config.yaml
d_model: 128
n_head: 4
activation: "gelu"
norm: "layernorm"
norm_place: "pre"
rope_fraction: 1.0
bias: "none"
init_std_qkv: 0.0442
init_std_o: 0.0442
optimizer: "ademamix"
warmup_steps: 277
batch_tokens: 16384
train_tokens: 107600000
Each number is 128 + 32 x the weight over its row's rms, rounded and kept within 0 to 255. Layers, rows and columns count from 0. The size above them is the row's rms in percent of the matrix's.

# layer 5 MLP up, 512x128, rms 0.0725, rows 338-390, columns 64-127
size [ 88 111  98 101  95  98 104  96 100  93  92 105 101  89  92  94 100  98  95  99  94 100 107 107  98 107  93 101 106 106  95  93 105 103 100  94 102 108 103  96  89 108 101 100  90 108  98 100 103  94 110  97 120]
[[134 143  95 146 120 145 119 145 154 179 144 152 159  70 140 141  76 184  91  44 130  81  82 121 133 131 110 148  92 163  84 117  71 120 127  85 114 115 135 108 149 113  95 132 119 139 128 112  54 118 177 112 136 156 117  99 120  93 113 130 121 102 108 140]
 [146  89  78 130 100 176 156 158 184 181 130  93 162 207 111 174 182 118 131 190 135 116 149 179 106 102 119 106  62 159  78 157 125 163 164  75 142 157 124 147 102  96  96 150  82 126  65 131 101  97 141 163 104 181 116 126 142 120 151  77 159 150 116 121]
 [112 104 105 128 103  85 155 135 120 167  72 157  92 194 142 101 143 155  72  40 137 129 117 133 142 174 165 125 120 154 155  93  46 139  99 115 130  99 121 141 123 143  79 139  83 166 167 139  81 149 116 115 129  99 112 138 102 104 164 133 124  70 158 127]
 [129 117 125 170  88 148 250 110 113 166 164 134 150 146 127 115  81 107 128 112 116 143  93  40 113 144 118  92 175 131  62 121 124  98 109  91 116 100 147 115  64  93  92 128 117 176  89  75  91 137 145 103 122 138 155  87 146 145 154 114 133  83 167 138]
 [ 80  72 109 100  88 129  80 155  83 111 104 100 124 160 118 123 154 120 162  72 129  73 136 165 160  99 107 138  72 118 144 177  79 163 162 123 136 154  85 152  89 156 118 136 120 131  99 170  71 159 130 207  77 170 115 159 111 120 205 149 133 151 194 123]
 [125 165  66 122 124 167 131 167  80 106 103 123 167  79 103 147 116 106  72 153 138 218 101 146 137 154 116 188 108 180  99 129 167 161 140 100 190 139 115 112 178 103 136 135  88  84 127 142 114 141 108 159 106 153 143 114 169  87 121 112 108 103 112  86]
 [103 213  95  91 128 113  72 155 165 138 100 151  94 121 111 154 162 164 121 143 108 119 122 124 104 166 130 186 121 139  99 162  99  60 174 128 114 155 135 127 149 145 153  89 113  98 109 101 110 136 134 143  67 111 147 116 189 122 168 110 174 131 186 139]
 [ 98 143 159 114 121 138 179  96 132 129 134 136 138 184  87 133  81 164 176  95 111  97 143 138  90  85 163 166 112 142 136 128  79  51 105 113  79 125 135  97 105 144  45 136 100 208 171  77 104  91 174 159 119 128 159 118 100 108 162  47 155  95 152 137]
 [104 181  98 154 152 141  78 111 197 125 116  67 169 131 133 186 114 109  60 102 119 148 141 170  97 108 171 175  99 122  73 149 118  82 141 141  71 113 105  47  83 144 145 147 165 131 141  53 108 159 148 135 144 131 158  79 139 125 123 148 199  94  91 166]
 [101  64 102 157 154 136 135 119 142 162  88 157 172 150 117 138 122  74 160 114 117 182 149 169  90 145 136 155  95  96 140 110 105 104 126 108 163 147 175  79 117 181 150 132 192  76  72 112 106 175 154  77 154  94 131 162 170  96 119 110 137  87 110 142]
 [110  87 152 127 123 174 153 131  89 170 133 147 103 102 141  92  96 131 133 133 175 131  80 134 154 107  94  86 113 115 149 100  83 123  80  73 163 159 151 125 101 105  69 118 192 145 110  72 116  81 174 133 103  80 159 142 109 133  95 126 118 153 145 136]
 [138 111 134 106 155 139 138 145  97 137 123  50 141 158 134 147 148 158 167 125 111 121 113 131  85 129  75 122 102 118  62  93 140 129 179 113 158  94 124 121  91 148  73 118 148 158 131 120  78 129  69 143 161 162 155 141 107 107 137 146 151  81 147  48]
 [108  89 131 187 115 126  98 161 157 174 109  71 106 147  62  98 152 135 146 142 102  90  99 143  74 115 123 113  99 149 111  87 146  98 127 113 130 112 154 106  99 117 163 157 106 139 110  88  80 139 168 113 127 121  92 102 195 135 157  80 175  93 171 148]
 [149 106 141 119 130 140 130  74 101 132 169 143 183 147 119 134  38 101 134 123 154 116 143 131 131 109 128  94 102  68 116  55 146 137  77 113 162 105 165 133  72 185 126 103 188 157 148  93  68 120 181 163 141 156 183 151 112 129 129 160 135 110  69 159]
 [103 147 168 155 175 116 175 122 147 128 148 138 146 149  49 137 118 139  89 123 111 148  72 131 150 150 182 154 112 120 108 141 153 108 138  68 106 153 202  40 151 102 117 125  99 112 149 127 110  77 162 133 139 135 132  77 128 146 159 175 113 122  85 111]
 [127 127 107  93  90 177 163 126 105 161  97 131  90 140 185 160 162 131 114 102 220  88  71 106 148 108 148 146 120 103  76 160 133  58 127 163 147 172 185 135 132 130 147 202 168  85 125 100  85 151  65 133  68 178 129 131 148  55 113 128 132 107 137  43]
 [142  98 126 165 159 119 167 136 163 149 171  73 129 193 176 122 169 154 128 171 131 162 105 144 131 140 141 145  93 164 124 119 119  80  97 145 153 172 178 183  99 105 130 124  86 141 162 163  89  53 226  88 118 139  95  96 115 149 182 105 124 111 133 188]
 [197 167 118  91 152 190  85 110  96 177 104 105 175 122 164 151 150  99 113 170  90 120 130 108  96 171 128 108 109 135 132 124 123 146 170  81 129  97 143 144 151 162 138 103 143 140 164 142 103 137  74  83  80 155 102 138 143  72 115  80 169 143 107 116]
 [109 137 117  85 134 132 109 107 156 176  95 111 104 136 142 138 108 177 105 179 156  98 144 162 129 148 180 121 152 154 127 151 131 136 108 191 147 130 161 129 148 104 147 138 205 102  60 118 141  84 146 103  32  91 114 110  98  44 144  91 189 107 132 122]
 [106 103 164 128 113 124 167 143 132 119 196 137  87 167 142  74 151 139 132 176 197 135 100  97 166 112 120 106 131  93 155 191  85  98 201 130 181 172 103 155 128 146  80 102 129  75 104  84 160 120 164 204 161 112  80 119 116  96  97  92 187 126 142 132]
 [105 167 102  93 148 179 155 138 138 130 159 142 167  86 117  99 131 125 186 136 133 139 106  89 134 184 145 142 156 182 130 169 164 125 152 110 180 163 162  88  99 141 108  63 155  82 144 127 137  78 152 127 121  71 108 114 165 111 104 106 180 104 159  78]
 [177 102  65 150 103 117 147 106 149 154  81 144 127 129 106 120 130 144 157 119 101 166  72 136 105 117 106 110 147 106 143  87  48 163 145 120 144 155 161 147 115 175  83  92 102  94  87  93 116  62 142 178  67 217 173  98 104  54 116 144 171 139 124  94]
 [139 137  47 133 162 143  73 163 141 121 173  87 150 139 117 162  77 110 143 171 199 110  94 161  97 148 145  54 125  80 103 140 148 157 134 154 146 149 119 139  83 197  96 136 195 166 117 136 149 121 186 128 159 174  91  98 125  94 176 103 143 119 128 113]
 [107 127  92 102 152 136  68 137 153 158 115 120 143 120 119 140 173 104 159 150 150 156 123 150  58 147  95 165 123 123 133 150  87 140 209 106 169 121  95 131 133 230 136 172 123 125  79 140  92 139 120 122 135 104  87 108 197 130  96  99 166 121  89 169]
 [143 204 107  80 172 144 144 114  91 153 109 134 161 117 142 117 153 136 150 153 171 130 103 138 173 163  83 103 170 112 104  63 108 120 155 134 157 196 190 114 162 131 119  86 105  83 136 113 101 100 159  93  78 138 142 166 155  86 132 122 164 150 122 156]
 [103 132 133 155 156 143 131  75 134 140 102 135 100  95 184 104  56 100 129 145 112 164 110 142 140 185 109 152 150 145  90 111 182 140 106  92 100 184 131  88  88 155  94 122  54 116 113 133 140 131 117 199  71 104  92 134  63  55 120 143  99  76 151 156]
 [160 128 199 161 127 129  93 104 121  98 174 114 119 191  87 149 133 149 185 125 131  84 145 119 135 178 126 120 137  82 131  73 156 129 115  62  64 154 140 117 145 138 110 111 144 113 125 120  84 153 153 163 153 192 140  87 109  90 159 108 172 158 117 123]
 [100 100 111 164 139 185 151 130  85 167 190 110 141 145 142  80 208 132 135 183 113  96  81 126 134 133 178 111 146  87 124 162 126 127 177 139 172 126 119 120 134 123 101  68  61 159 129 150  99 162 139 157 150 136 180 117 124 135 143 171  92 126  46 139]
 [ 92 153 143 101 112  98 134 128 122 107 148 133 177 156 173 135 142 199 132 157 130 149 130 107 167 109  65 124 122 164  78 162  76 102 161 151 111  95 197 101  79 136 140 160 140  80  39 107  70 149  87 137 141 140  72 176 138 154 111 147 146 140 142 127]
 [167  73 122  98 113 212 178 145 160 164 152  90 112 129 146 125 175 137 113 187  79  71 111 163 114 151 132 112 104 174  90 195 185 128 129 129 125 138 116 103 139 149  80 110  77 113  43  68  90 122 147 134 131 146 161 149 130 108 134 104 181 119 136 140]
 [131 115 197 136 184 144 167 100 141 161  95 169 123  99  93 149  90 123  69  91 139  60 108 145 131 170 101 165 115  94  81 145  87 135 219  87 148 179 173  83 131 132 122  78 152 172 128  98 118 133 126 144 104 173 130 117 121 102 142 176 152 103 124  85]
 [ 87  79 163 104 172 179 145 126  62 157 101 148 125  94 151  92 162 179 137 130 151 172 111 127  87 122  71 174 119 166  90 172 126 144 141 118 136 126 104 116 107 175 126 164 123 116  77 100 146 150  54 147 110 144 136 107 137 128 110 110 185 120  76 155]
 [155 169  90 112 166 197 145 190 102 166 143 176 185 123  74 107 134 116  99 141 110 110  97 107 127 136 148 115 131 108  97  91 147 116 125  66 167 149 172  70 111 173 153 139 149 140 136 105 113 121 121 132  95 103 100 114 118 142 105 109 110  98 120  78]
 [155 148 108 131 144 152 148 143  92 178 164 116 107 156 139 162 136 158  90 122 179 143  92 127  82 154  91 100  70  99  82 109 120  95 172  72 160 129 130 166 117 143 159 123  55 150 144 134 122 115 131 176  42 154 142 115 107  51  98 135  96  90 138 112]
 [166 106 168  96  96 150 121 100 159 138 113 128 113 130 191 107 160 142 131 149 130 141 121  89 166 166 117 128 106  69  98 147  64 116 174 109 179 156 155  99 162 162 118 164 156  82 125 107  75 116 104 138 110 129 126 157 165 123  95 134 126  91 162 156]
 [171 168 161 118 133 124  97 103 126 136 142  85 182 149 190 136 164 102 143 159 108 121 129  77 163 123  58 145  62 168 114 107 184 186 129 139 158  90 116  79 152 151 149 192 110 113  98 121 150 152 112 106 112  74 111  96 143 133 132 110 136 120  85 129]
 [149 133 173 137 215 185 132 199 107 127 132 152 151 142 135  89 161 141 162 161 176 126 141 118  89 170 137  58 127 116 122 101  89  82 137 141 139 171 116  46  79 152 127 116 178 156 156 110 118 138 159 141 107 124 139 121 133  95 159 188 151 107 124 142]
 [ 76 149 136 156 141 127 107 105 115 114 106 124 156 134  34 122 123  79  56 115  58 116 126 110 124  91 147 130 151 103  91 107 122  98  84  89  90 110 150 109 121 113  52 124 152 102 176 121 111 132  98 122 134 114 136 130 131 119 197  88 158  61  98  85]
 [108 143 136  98 154 113 145 107 106 146 151  77 135 137 199 173 131 132  96 148 206  87 111  65  73 111 145 123 135 115 126 149 174  94 150 139  44 123 121 116  78 185 144 155 151 134 137 128 151 145 169 117  94 155 115 138 129 112 181  34 198 115 134 138]
 [139 123 106 146  73 131 140  92 149 164 124 129  93  88 115 164 102 128 112 108 178 119 136 134 177 146  98 152 156 146 192 173 113 109 192 115 111  77 145 123 116 170 149  79 144  90 134 116 123 157 140 161  99 148 112 136  58 138 150 142  84 144 113 134]
 [ 49 114 129  82 145  85 161 158 148 103 104  54 132 155 177 182  93 129 107 169 174 158 148 102 128  91 128 164 164 130 144 129 153  88 181 170 192 163 154 109  98 116 123  71 101 128 101 109 138 107 185 113 169 156 155 104 141 106 138  97 142  66  93 134]
 [ 88 138 104 133 215 139  86  74 141 184 117  67 167 137  75 145 125 138 155 146 125  99  99 122 148 149 134 131 110 145 120 128 122  94 141 124 104 103 139 181 167 140 146  82 133 124 106 121 120 173 119  90  65 146 134  58  82 147 158  80 136  56  68 154]
 [143 103 110 163 146 160 207 169 107 176 101  91 129 117 162 144 162 173  93 147  68 138  72  82 137  83  55  90 131 193 126  85 108 103 156 164 144 141 183 117 104 110 138 154 115 148 156  48 152 105 173 143  94  99 102 110  78 123 122 152 105  68 121 124]
 [ 99 145 104 136 151 161  87 196 152 176 137 119 161 108 160 141 118 121 137 122 143  98 154  92 132 145 146  99 108 140  42 132 177 127 129 155 126 166 136 144  81 191 160 106 101  85 193 129 139 172 149 137  81 142 127 122  93 134 146 144 149 151 142 123]
 [140 164 123 134 172 208 133 138 136 128 153 118 185 151 132 159  96 146 203 137 161 129  72 130 133 151 140 131 123 114  61 107 127 120 119 155  82 157  99 107 117 154 145 114 177 106  77 133 163  98 137  88 170 161 123  96 141  67 132 142 139 131  92 140]
 [137 120  81 130 170 201 136 107 154 195 135 140 129 192  74 137  80 191  98  86 122  86 106 132  83 152 108  68 121 133 130 124 120 111 117 134 135 129 134 147 155 166  61 130 127 181 160  98 129  53 109 103 131 148 107  97  99  92 151  86 162  83 161 103]
 [156 147 129 108 153 227 166 129 144 136 183 160 169 146 140 110  75 113 178 161 107  76 107 100 110 116 113 113 111 184  92 153 146  96  92 120 100 138  85 113 151 129 112 108 158 187 159 121 134 112  95 161 105 138 144  78 108 116 152 155 133 127  63  87]
 [109 155 103 183 151  89 181 144  94 162 205  79 172 148 158 108 157  96 122 118 160 142 119 105 172 146 149 143  68 141 136 108 132 120  81  88 154 110 159 147  60 149 181  68 121  67  93 149 107 129 176 121 123 169 146 101 123 117 126 128 169  65 106 144]
 [ 82 120 121 193 151 137 126 125  74  86 130  82 158 144 133 175 136 140 130 100 122 147  79 162  92 166 126 146 115 114 171  63 139 117 165 116 121 206 154  60 113 169 146  80  88 137 101  75 146 104 130 133 178 123 181  90 139 131 150 138 184 142 119 106]
 [188 175  72 152 144 129 143  70 132 199 193 121 149  93 111 148  86  73 117  66 171 147 130 113  82 130 147 117 130 125 136 123 125 111 156  93  88 189 172  77 148  90 113  87 121 166 137  83 116  83 167  99 102 111  57 116 107 112 137 113 106 105  89 134]
 [155 160 170 157 166 141 140 179 107 109 132  75 130 139  86 151 166 160 135 160  94  77  95 125 121 156 145  84 157 102 140 108 117 160  83 116 124 143 120 110 115 154 139 177 140 123 127 157 137 145  64 123  78 144 147 156 152 114 169  65 163 106  97  95]
 [104  92 115 164 128 110 107 133 177  94  35  89  90 151 112 142 135 149 106 112 183 109 120  88 100 150 102 120 115 153 132 115  83 130 141 123 115 110 131 102  71 136  84 100 136 187 104 154  70 173 145 145  48 119 106 125 140  95 161 129 133 143 162 155]
 [156 135 116  95 140 181 136 193 162 177 149 142 145 137 144 163  85 110 105 102 205 150 165 145  82 165 155 130 136  92 100 113 153 106 109 114 117 151 154 124 154 155 128 171 146 152 133 121  84 108  76 128  71 161 105  60 104  81 157 121 150 105 152  89]]
# layer 5 MLP down (transposed), 512x128, rms 0.0547, rows 338-389, columns 64-127
size [ 93 107  97 101  93  98 104  98  94  97  89 138  94  89  95  98  96 102  97 100  90 100 116 109 101 109  95 100  97 102 101  98 100 109 108  93 104 103 104  95  99 112  98  99  95 126 103 108 105  92 104 101]
[[ 97  94 102 108 101 105 182 151 161 144 125 113 130 131 155  47  63 134 171 200  89 128 141 102 117 206 114 106 118 132 151 156 125 113 135 132 106  99  43 173 154 172 128 124 149 107 164 142 136 203  82  84 183 131 132 178  99 126 137 104  82 155 136 147]
 [146 139 124 125 117  91 140  73 155 147 163  89  84  94  95 102 171 146 103 143 132  44 145  75 180  64  98 182  69 148 154 142 190 142  98 133 102 119 112 119 165 186 139 112 128 106 139 131 158  99 163 135  92 123  76  81 130 138 162  94 149 150  99 142]
 [153  84 132 114 142 145 148  97 128 137 160 165 140 139  96 140 118  95  99 155 152 117 127 168  64  72 141  99 169 162 133  96 116 115  89 145 133 116  89  70 140 113 105 115 103 123 118 126  82 116 136 147 137 171 124 114 123 103 165  54  66 160  97 175]
 [122 125 120 101 122 193 143 142  96  97 142 145 176 122 124 117  56 118 124  97 140 109 114 121 151  76 148 165 212 128 139 146 119 122 132 126 117 132 115 164  85 163 134 142 183 125 177 156 115  96 124 110  84 143  76 118 127 116  51 174 192 149  99 133]
 [184 138 136  59 128 108 106  73  98 158 224 144  78 158 113  87  93 137 123 167 104 128  91 175 108  99  93 167 103 138 153 120 153  78  66 167  56 146  38 157 146 152 126 130 127 120  72 121 103 114 126 115 139 120 140 124 169 147 144  71 125 145 128 167]
 [117  97 135 104 146 123  96 109 144  92 169 162 167 176 134 121 171 113 114  78 113  84 147 127 166 132 108 100 139 151 137 104  88  71 185 168 104 147 133 187  49  88 137 120 108 185  73 190  73  93 175 156 150 105 112 101 109 110 152 157  91 168 159 141]
 [170 156 128  97 151  98 156 144 121 180  83 164  80 140 153 157 107 120 120 142  44 125 131 126 106 127  57 172  57 139 143 128 121 129 117 131 121 125 152  93 131  25 126 126 128 152 173 177 119  86  98  91  86 144 172 103 158 115  98 144 115  83 108 149]
 [188  77 110 105 115 146 130 126 123 122 145 103 190 167 155 102 142  97 124 105  97 181 132 113 123 173 175 122 254  85 126 131 161 115  77 128 142 104 120 127 158 109 162 101 114 196 125 154 133  80  87 110 146  90 140 139 126 163  85 125 137 101 139 145]
 [171 157 113  97 131 163 150  84 134 161 123 150 181 103 147 180 138 161 122 186  97  74 134 122  74  69  78 121 156 131  75 197 134 109 116 131 132 132 152 165 166 125 123 120 135 159 115 108 160 109 121  97 165 136 106 139 111  77 153 142 113 123 120 119]
 [113 179 142  59 149  88 134 134 142 140 134 127 162 144 103 102 125 107 113 153 119 120 128 100  80 106 140 102 114 107 106 169 163 172 159 119  79 155 189 131  95 106 160 126  84 145 119 182 149 136  46 148 200 147 139 127 132 164  87 182 101 190 133  92]
 [141 190 174  93  92  93 145 103 181 167 108 200  91 124 153 100 141 146 147  91  99 118 109 151 124 100  89 165 131 109 122 135 163 106 113 180 112  96 123 127 141 154 144  96 116  69 118 155 144 135 168  92  79  53 144 143 153  70 166 135 134  87 135 117]
 [128 143 102 143 134  93 112 143 122 131 111 144 110 113 145  92 130 132  60 175 167 104  96 106 149 167 147 153 112 207 147 142 138 122  96 176 101 135 133 115 136  99 145 128 155 130 127 176 115 102 146  82 141  95 154 115 135 118 139  56 132 153  98 108]
 [144 165 183 148 133 104 124 112 170 168 120  66 138 132 195 125 130 103 135 114 150  68 171 111 172 114 177  85 116 144 199 157 153 141  87  96 201 124  86 119 163 185 102  96 123 107  93 105 123 179 124  99 174 126 125 123 172  92 134  72 161 150  86 131]
 [115 176 167 144  92 107 101 157 213 104  98 145 108 107 145 118 189  94 100  85  76 105 150 165 171  84  70 190 144 145 163 158 142 141 149 167 176  83 150 142 184 130 105 151  84 142 164 143 142 129 105 126 116 143 147 121 126  83 120  72 117 132 143  99]
 [136 140  24 125  92 106  92 164 141 109 120 118 120 115 166 110 136 135 140 183 107 170 176 146 107  89 123 118 152 170 122  69 144 116 122 160 110 102 174 119 146 122 160 132  78 115  97  45 126 145 125 102 166  99 119 118 149 168 128 106 150 172 157 198]
 [103 122 124 126 109 131 139 161 130 156 138 127 144 134 112 120  94 115  72 120 120 155 178 154 170  99 141 154 200 128 155 147  91 194  91 153  87  96  87 149 103 142 127 110 133 118 169 100 140 166 119 106 149 197 137 110 125 113 129  81 115 147 208 171]
 [142 113 144 121 149 123 124 175 133 114  69  99 104 130  79 112  92 119 102 117 177  99 154  93 201 119 148 100 147 109 156  79 115 147 113 116 166 177 178 139  99 154 157  90 109 156 164  96 126 170 149 118  92 149 120  55 124 192 126 175  63 184 134 107]
 [ 91  69 100 192  73 108 121 168 148 105 187 147 116 189  95 155 125 101 144 147 177 120 127 165 144 140 150 187 139 127  75 112 114 141 117 120  49 109 132  59 104 136 140 220 181 144 144 140 134 127 134 158 148 175 132 104  92 118 164 105 103  56 138 134]
 [145 132 126 142  46  93 102 142 126  94 171 135 141 155 112  81 104 127 161 120 124  71 112 160 119  61 110 116 101 124 139 140 119 186 121 134 101 163 157 134 100 119  72 130 120  94  92 122 149 196 162 158 176 141 115 107 175 171  98  87 118 128 112  97]
 [111 168 129 103 143 137 187 103 164 114 125 156 106 104 117 133 150 151  92 150  86 106 135 121 174 174 156  93 118 134 176 113 149 143 119 132 123  93 114 148 132  97 140 150 164 132 116 157 112  53  98 114 189  99 125 103 162  79 111 129 102 121 118 106]
 [199 130 100 122  82  92 123 172 105 145 143 135 117 107 152 143 120 146 116 147 152 158 136 133  76 104 127 181 113  60 138  72 124 135  90 150 103  85 119 112 171 126 132 153  93  67 137  60 144 167 104 126 169 131 140 127  84 149 160 124 121 166 151 190]
 [ 40 102 144  93 122 109 143 131 131 157 140 135 106 112 147  88 112 117  84 127  84 132 127 139 192 106 199 167 164 110  74 160 159 128 117 112 137 113 116 172 130  98 151 173 134 160 157 148 105 128 126 100 129 102 129 166 102 139 157  82 122 140  78 146]
 [131  89  79 131 148 180 123 157 160 120 156 100 129 127 152 120 171  72 140  95 101 125  67 120 188 156 131 132 134 119 177 153 146 194 173 105 166 183 101 165 177 114 107  77 117 141 155 116  70 148 105 133 145 162 153 144 134 136 179  86 153 133 111  76]
 [137 191 136 134 165 103 128  69 104 126 182 163 192  95 157 169  97 140  82 132 130 121 142  86 121  96  99  91 156 124 124 143  76  90 108 182 100 195 136 140 161  73 134 116 173 131 125 117 175 193 154  57 111 108 147 101  75 107 151 162 170  68 159  77]
 [ 93  85 144 105 135 159 161 150 122 120 124 130 136  91  96 159 125 138 152  90 146 130 127 106  55 119 200  70 117 172 149 249 113 144 131 121 127 119  89 158  38 156 108 191 182 130 124 157 159 120 115 144 132 136 119 154 112 167 107 120  38 150 103 106]
 [114 164 215 122 117 142  98 101 118 162 137 154 131 130 103 107 158  43 167 119  88 124 131  89  57 113 163 117 139 134 133 133  80 178 164 119 138  98 134 134 126 127  84  78 100  63 142 159 150 158 134 184 133 134 181 134 122 128 116 156 110 183 180  95]
 [ 73 176 109 148 131 106 140 139 138 174  69 128 124  61 118 125 124 152 159  67  84 133 177 152  86 129 159 147 150 168 182 134  94 139 108 131 156 157 104 155  72  98 156 161 126 122  83 139 130 101 144 139 144 138  84 176 119 140 103 104  82 146 105 117]
 [129 204 154 129  94 104 111 140 169 114  66 117 166 140 103 144 180  93 151  96 168 112 213 144 107  81 108  69 121 162 107 117 142 142 131 132 137 143 104 138 112  93 130 141 119 136 172 110 148  81 142 191 141 159  72 130  97  71 144 113 116 115 172 178]
 [104  81  78  97 148  95  94 170 136 125 116 176 132 129 182 173 150 149 124  85 207 150 100 116 124 160 150  57 126 163 128 120 179 118 150 189 180 138 118 139 105 116  91 134  97 171  70 142 138  53 143 149 140 173 135  99 132 122  97 150 119 109 111 165]
 [105  93 134 141 106 190 156 102 111 122 152 151 151 106 135 144 225 115 148 169  86  77 115 140 110 143 158 108 172  69 194  93 166 133  85  96  84  69  86 149 168 101 137 142  93 113 166 105  72 104 104  90 115 142 156 106 118 162 165 114 168 116 161 135]
 [ 92 101 148 109  96  53 160 153 156  70 121  67 145 101 132 145 144  91 165 106  94 196 141  88  71 100 118 120 137 138 126 130 100  81  61 142 118 140 133 142  97 127 138 138  60  92 215 183 126 183  75 155 141  67 122  91 145 124 129  85 142 106 150 164]
 [145 102 156 115 100 107 134 101 154  96 147 148 135 113 152 147 156 101  84 110 176  94 134 133 172 182  91 140 207 162 159 137 109 126 165 101 121 103 150 136 133  87 153 156 113 148 129 164  83 125  92 131 107 130  74 145 138 141 114 107 105 146 121 107]
 [117 102  94 189 129 128 136  98 129 180  86 134  95 127 180 143 104  71  98 117 140 186  88 188 153  42 116  63  80 108 124 125 170 127 175 158 135 144 160 124 106 174 159  48 179 125  99 141 134 120 142 103  80 140 145 105  98 104 120 137 120 140  78 140]
 [137 114 164  96 111 127 141 148 150 161  67 128 105 138  43  73 153 134 165 106 142 100 132 178 150 128 161  70 155 136 101 129 125  91 132 113 172 173 138 164  53  98 128  70 176 135 112 124 123 184 146 118 129  87 171  92  90 144 117 114 149 128  39 114]
 [173 200 135 127 105 125 130 172 148 176 104  79 129 130  79 151  72 127  96 121 118 129 106 183 156 128  89 157 158  83  97 167 141 135 111  76 148 154 127 103  93  73 115 112 117 180 113 147 156 198 123  73 103 134 120  84 140 120 102  94 147 156 173 128]
 [141  90 134 113 153 145 122 141 131 120 128 141 150 130  73 127  98 178 136 157 119  88 100 100 105 137 133 122 188  85  70  89  80 103 106 140 146 159 129 176 113 138  72  76 168 163 134 116 132 171 104 132 146 140 124 167  84 176 110 160 145 151 105  85]
 [113 161  66 122  84  75 157  88 144  85 115  88 102  79 120 120 126  81 161 240 156 178 138 131  92 152 119 174  76 183 116 156 153 124 138 104 153 113 135 192 103  79 150 108  97 123 142 120 117  89 121 104 178 142 104 155 177 141 121  77 164 142 118  78]
 [104 119 120 169 158 151 100 176 159 113 130 124 113 104  82  68 128 154 167 109 173 124 144  92 118 194 149 132 190 121 118  75 143 102 159 116 106 128 116 129 113  80  90 144 137 174 183 181 141 170  90 178 129 109 115 143 115 192  72 171  86 117  85 106]
 [157 141 144  95 118 131 181  67  61 130 114  96 152  91 118 112 142 130 149 173  66 149 128 151 178 114 136 166 155 170 126 215 120 151 109 124 186  59 100  96 138  61 171 127 113 140 134 164 127 127  88 134 143 130 121 137 119 120 158 128 169 164 119 149]
 [122 110 116  79 153 182 102 131 142 113 141 147  86  97 117 140 117 112 118 187 156 124 146 130 146 141 106  56 136 127 118 144 165 175  87 125 133 157 102 122 186 140 145 127 126  68  66 170 104  93 127 143 166  95 201  75 165 179 143 185  92 153 109  95]
 [129 119  89  58 116 159 180 105 130 113 158 180 107 110 112  56 125 130  99  98 135 166 135 181 134 117 132 125 133 169  95 141  88 138 122  70 169 122 231 143 113  74 194  95 188 109 118 155 156  99 125  84 117  84  94 139  91 158 100 124  67 150  88 123]
 [122 185 112 182 144  99  84 122 148  61 124 115  93 165 109 117 106 125 168  92 146 119 160 159  90 133 157 134 184 150 106 120  68 158 141 165  91  61 105 128 119 112 112 113 125 133 156 145 127 111 153 140 160 107  80 131 137 130 116 134 134 186 147  98]
 [127  99 176 131 198  56  91 103 136 151 154 162  99 115 143 117 149 124 110 112 134 115 115 142 152 171 228 111 134 124 128 126 123 164 115 145 133 102 119 163 107 129 151  84 217  99 113 146  88 123 107  65 142 151 183 110 142 119  84 117 159 147 120 137]
 [125 134 157 125 131 150 127 133 133 133 145 131 102 182 100 135 157 123  64 171  93 118 104 115 150 144 139  89 116 145  64 165  76  98 118  37 102 184 155 127 146  85  91 141 123 116  89 157  79 108  75  70 213 150 143 130 181  86 146 167 163 133 113 142]
 [138  99 116  63  91 144 181 130 129 137 173 166 167 151  96 154 117  85  86  95 145 150 117 173 119 166 164 140  46  83 189  92 136 114 153 123 168 113 142 186 156  73 144 152 113 126 193  98 106 161 143 133 118  86  34 119 117 109 120 145 164 104 137  89]
 [130  59  57 137 116 102 184 150 145 110  91 114 138 112 140  94 171 146 108 123 117 149  85  88 149 101 193 118 111 135  52  92  75 161 151 203 108 138 119 120 115 144  68 136 132  96 115 138 175 128 122  96 156 114 119 111 142  57 185 161 137 135 193 126]
 [101 147 163 149 119 151 168 145 132 103 151  89 103 144 133 154 113 124 183 114 212 172  75 151  98 124 131 145 158 150 120 116 103 174  75 161 131  45 155  92 121 159 122 130  97 105 103 132 114 115 185 161 124 105 112 132 163 165 112 117 182 143 151 118]
 [146  96 122 148 171 118  93 144 113 121 144 131 163 116 147 133 148 126  86  83 164 125 133  86 137 145 127 153 136 181 103 137 138 133 134  92  78  94 144 135 135 156 158 152 190 166 133 186 125 186  92 106 131 151  94 122  82 160 121 126 129 228 119 143]
 [108 201 141  93 108 101 142 117 151 128 163  86 151  85 123 113 150 147  97 118 182 167 131 164 112 115 120 111 174 100 174 144 114 175 129 169 147 145 113 141 123 129 152 145 117  89 158 202 119 162  68 129 144 118 165 167  81 151  60 139 112 149 147  61]
 [160 101 176 116 177 117 136 171 147 113 113 109 118 138 147  94 144 129 152 111 104  98 119 164 126 139  92  85 167  95 151 134 137 110 135 185 167 111  21 138 148 167  71 146 103 136  94 182 106 113 147 172 151  91 188 158 144 159 117 134  99  95 144  83]
 [160 115 129  96  25  84 108 135 182  79 178 138 139 151 136 130 104  57 100 102 167 142 205 134 129 127 105 149 120 143 151 117 106 111 102  67 130 142  60 156 109 112 117 133  92 107 129 124  51 197 103 174 169 118  92 155 176 163 125 122 129 164 142 149]
 [181 160 118 158 135  47  81 122 116 153 142 126 162 107 168 176 112 154 115 112  87 151 119 122 161 157 158 139 117 139 175  89 145  61 111 142  97 135 130 104 136 132 190  92 130 147 112 131 106 161 127 141 167 106  97 108  86 170 150 109  60 193  96 139]]